Weights of a small transformer language model: 8 layers, 1.48M parameters.
Each number is 500 + 25 x the weight over its row's rms, rounded and kept within 0 to 999. Layers, rows and columns count from 0. Numbers have three digits each. The size before them is the row's rms in percent of the matrix's.

# gate: layer 5 MLP gate, 256x128, rms 0.22, rows 234-255, columns 0-63
# up: layer 5 MLP up, 256x128, rms 0.228, rows 234-255, columns 0-63
# down: layer 5 MLP down (transposed), 256x128, rms 0.104, rows 234-255, columns 0-63
gate234 096:504488596465498542485508476481496451496479487480478474511513532498472513528499483526451499525527480469490511508507488535520554500461473485483532514468489535502472492491512465486515513475523540
up234 096:503506499496482484492550469487478453488512490527532480512460493509493443538528459529488539477509518500475475564471530492531522427524483487526502456473510500506509493523518490520451506498487513
down234 095:531510546524506475505497497485491516497484527512507508477480517555521488512475496506477492507532516503506509529493484529514480513459477508491542507510464527477514511509531504544511471530518474
gate235 106:460478486503495491454472499503438504502498499498496526472507515501548513513509516498484515461509488521480520487512481494455495469499501469505512494460509495493487485474452521467505480478485505
up235 098:494536506444542490509514463498475490518515509466525545502499468503425523543495530522461498485522458529500482490513527494460472473497499479550488491476486490543497510513475540523501494531446533
down235 093:505514502487503482516448513515481495449512482500499559495430495446505522479511532528538510494505508491530488519503503505523497512479495478551504478438495525466561545496482520528529510481490520
gate236 097:549480495511510531538504542482496492476548517486516533502506497465489482484502492525497487500531490504486529454472473506500444479506508483446488485502465502504502502514575453449521517483501468
up236 100:487513512447507501502532498541519521505507513503537436527473506461496511498511507494537479489521531473514458476506474515524468553479483484496523486465494499477522536484533497523451519503516534
down236 097:475509572456537514489487465508530509499546463530513476559495496494451502502555495505460492492562494499511515475469505514499492474513472483484499446477455503493497484504505443476527494477496547
gate237 106:511554544486473478483512487503491495489510549549537488480487480492444486502469460515483529508523461537516532504526498522518524493513511521514497473502450502520499474515497486514475527501489485
up237 106:484453456528493453479537506504474483489511559435518521486546486468505472486498500549459468467487475500479513518454520533493520448515480477509496493495525465519516560520507472494517506481511511
down237 101:497495473500491479489508526486531515489482527494559522528518463572513469513486506502463462511462532493516493491501462522483513522453487528531486491497542496501502517492500479495531500485492447
gate238 102:483523502486474474488540497487452517527510546525505477549464465506491521513497503543488532461522556525546469497447459533494520524552495521482527504542546529506521506511543511526502488483480515
up238 095:495512494526530472465532519509498510509517466509490496536489566496464527492456491488501504495468512514513502556440503515527485520501492522512527524511478523476479536484512511491470497491460505
down238 095:488516500464498524499517518518473476514518504543488551518499510474491474448487523498467503499514440491477514566515483488512478484507543494560487489466514518513500454519529497514490540461474540
gate239 099:522481499466445473553469473489505488514493491525519492491511504533499468464497483508504488468553511487486482519501475483470522492451508471508491452473554526521496505473495478479464513489503488
up239 100:519501456495489440434466448518505540541449537481511480526477506474495534493495491488512508474513488490508467474503465459527516428491465483485545514491465486509495495492490543525512507481491482
down239 098:532539501554466447452490519472473500496552523518493456494504499445481498518546505547509514512535444500508494475544509512494478501514521475510492490478481497522457494495508552517528496522556490
gate240 097:466469504497473506438473480515521500525522494473497478496536511491476516487496502538444548528474509506493536439535532486518516517506543512499513542524519520513503547518480487498508505466463495
up240 101:474514479493493509472486549486503475513538481549534517484503499500502486531488467516497463499501431498512458493516475517530452480491511494530462511498518496486501490526489501504475508482478482
down240 097:476516517547485502459492530475462455485482510445475501503439525511500500516474496464467463508491474493502486517509460514502517502498499469501469509522507472486522569488478517504484537511484548
gate241 102:538480475513516553501464518452498472507476528536463518515481509510471484506477502485506488540518486528516512504501482466514470485497559470475490554486512501496477496500526494483445479497478524
up241 094:489456514497514503485519507500523489546522441521489494529464494492537463522474486469522512523496473547480540466470471501501479494496479519502503504500481503511451486489517494538473456473509480
down241 094:528512502531488523493504506476521512485485485506504542448461481532519460507508443541498473459532469455465489491500487525491531508505483514525504488550490505490509499539469485523510454502508498
gate242 101:513465501521432481491544480487492535481450499516513482464493493519510494453528498506479483498512503533499485497576534485507531566512497514517545441495474500488485507509494511499486520549494486
up242 096:476480500521463488461530460512491533509493476503515522484506468510520521494541498475459524495546469501529551505497470528486466514465570513501515521488470531458517478525502531521526512525540516
down242 096:508470537503479470516526500415506496505524517493515518493525489542496484492479477527501491474534527519483492499506502515554522498510467479503517487486467503497484487545499506551474489573512562
gate243 098:506498550540527503523474479488501518483522511527512546498472511462515497485511530511525463494527526487451531495530474530505542572495537468495531466536472516511539509495501441479507465486505547
up243 101:513526494493497450488519464502511568481541486509515516491516508492486553503540486534500489484501496519528517460511512532485520532476519476486470489512508491505468486504517478506543466512516495
down243 095:544475463527506500476470503503533530520473475528518528510475509498487458512498511500505432474463521523461518469431496518563524493511516556519518483509505468439503478509494507486515502487518510
gate244 097:528473478492538557474519496464461512492477489498542505498528499488516507454526536500500502502480497469481524478505464542468495514539492518490520477538477497476505522449473486505544513490486490
up244 098:495503498464492513486514497490481512514547484502537528493558485473491516490522520482526538473470528528502532504453536467495512528511527488499534449522520482467484502447494494439478501517501510
down244 102:494560531492518523479509470504546473442490482492499515472528472488541468481478470509488495467574480508488472494482494501494502458522530550554499503506502492511516478545515464507497497506533474
gate245 095:453501492513449489494524487508497537476479510480478528492489478490525509512514491524534500517538457485509470479532459503502495515478544517467529546540500518467458481511474466492489510536497491
up245 102:517526482521496498543482470533446475511512489486497515487500552472495503498480576554499473528469506483471476511495485490487504550517463506502535522515515528498501551507500503536461487457544518
down245 096:542495497526540498513517544496567520478483530486481518497499512469538510507470515493477454526466458472505493495520479480465459500467479508524528513474502496475502515517515503528489524514515528
gate246 102:501543536517493519457458482516548476514560525472520472522494479486515500502436459517464509509493498555447495515532491497520499523520503557515530479486470488522507499523451459497520502513467502
up246 106:475514511475494498466481496484530449497493490504530517495514519505512510493501456544527505532473499547520579577545522520486495517524486524547497554473520487537475497482499522473504493512486491
down246 101:532529513447458507507492507473517538507539511503494508531522478492463499503472480501490548511526527512441487506451520518506490469495482499487527480463510517464493471535489498490482530534489514
gate247 104:494492511530489514475507520481502498503482521503502476558515528461502464518481543519508545503490487510494506492520510481488506480501511533463509518496448515490520506488501505516483506457397492
up247 099:457542474490487511492502450501511479497498500501532488522484488461430501511501493472504471509522503478458494514503494486501497516471475479453543523508433503510511508480499539534569492488541530
down247 096:541518490490462490479518528441479480491502474477521464494523525518471514518496505523546490520546479522542487513545520453455506464472500514507528487498507464483504499496545484540499496529472527
gate248 098:500506514485492528505499494523521494528548523449532551492541477490485477482484512490504521506505499532481505513523509467458497509479438490504513501520532486486501550481485523477493508489519451
up248 098:503486478507489497525469505522517467538491543538498479527491495517531515502507496495550513518541468518490518443502501500475507473521511500529503496543462537531471481484540525493461501490511526
down248 101:463463495506459461470478514515505501507435485502424473499534499499506533521514464495526521546497511433470574520481494480512454454477488460465502509475517477540501477506504470486493525512512503
gate249 101:509451534472491495442489532500509492532503477420491480518497513489492506538485500489480500501517474475457491497536474534502491521468542503512515551470498460544531507460492525481495493491482476
up249 111:495474479510509496465526483523462524459532485497526530479512529513503507496501512467532456504536523532466548449494491475478505502511503467522468489524496517516468476454491484495468496524497436
down249 093:519512488526515506496536515507528493473462510505495566475478532497487504500518506501510517506492501485503498489513495495501511512475472467494463463535464508530499541500536508495494486529503468
gate250 107:489513509477529482553462493526505470515485482503501486505538506521494480460502509525518490540569478489482528486545506515501500509518475494490455502462489519509453495518481483478537466470523513
up250 106:547516469508528522493488504467500500465475537468493485474519522506515511540483551490520514520478508507475460554512548468532441514490504502520480502482447547515506486507486491515507452459476505
down250 103:509537539511502499490496492485498511471493511517478506500455506505468536510540513457486512504533498501511460526471504448485505461467511527484500502497457456503530510533537511554488547460500509
gate251 102:509498465516450548517507481491501524516470490489508476453521497501487502498543515481508512512546493465502510467506469479518529470533505478495516539539518491545475481459518477472525533486541499
up251 101:526498517488472474525498502534486491544527451469517541496547535496509462500473513512505501531515494527516481539510469504450503498483447536520525481460489488528537470518507502522436462492485474
down251 100:518498502505496497517486514469512494486519505519463539501491539428522490505529550522536490451487473503559463530512512526495503486466463486516480485491520491509528421522467488491532482558509481
gate252 094:527525453503498489492482458514446544487536503547511469514425505471518543483470508512526506499486513491522510493501506524503492525489497499511504496441505509476491527480490485451530482536450473
up252 090:483495514501512526540505521511501501513498474471531506504508522478480498472513504500518546480457442548520508494493467531514478473480514466518517513477511509494522501493491550506483519507450491
down252 097:481488532547507487516492453480510496466477506513526481497521498547534527541446514490471537540500492491539506476490486463521511512494510508496463467499443517522502542500477468486540518482489481
gate253 107:488497524482475489499482511523480509549460477503464491483496484477490506511485485524526472521512475501502491488496507530536497475507494526498530494517507519533515516486515495461479491468443502
up253 109:541463527439504530469505556486514494494519495482522533495519473491479489509473523465446573504471487476466493490514464490459502516482534477515493483443470505447479515473481519499476532478496476
down253 104:512492489496459476480507507470467493501534518478560465489531505520489524525527538496500498526495484487535516541539423518488493497494502495513507522515493500520458490479455497498447522494485489
gate254 096:475517438517529482488475481471453513461525491491532485513502495477487491509503497473478520494491516491485524481468464540523477505457455507455487501465517559529487515488492506481508484502508525
up254 099:509486451478496516490482489513464515517493491503506483514504512514450511489521515459486511489511443501491522500522470497554489549509438524469506509529485501472499541489512508507509518507519535
down254 105:500515483460513520527495464506492518505452508543516499560515482464481451493502470441507478476468481490462509499502451529494520566498541528499496512481510518476488518466466503509480531536452489
gate255 096:524472502504532496535476479494464518489505497522486498489505477543491486533479535536544507529548513522470530500506515516491516533520505522519487506514472458474519502533494465470532498458468481
up255 099:499446508527486511485518537509463530479516540502507520510469504506508501476474534510525542520553526519525529508506533528475477466497506492503488521464481518522488525501440517531518513486502470
down255 098:495479511514512450500515498530469534465430523544486449499475495462483520498465514468494537508497517517453481484524521478500508541530478502491519504464485512523526511540531510496512441504512503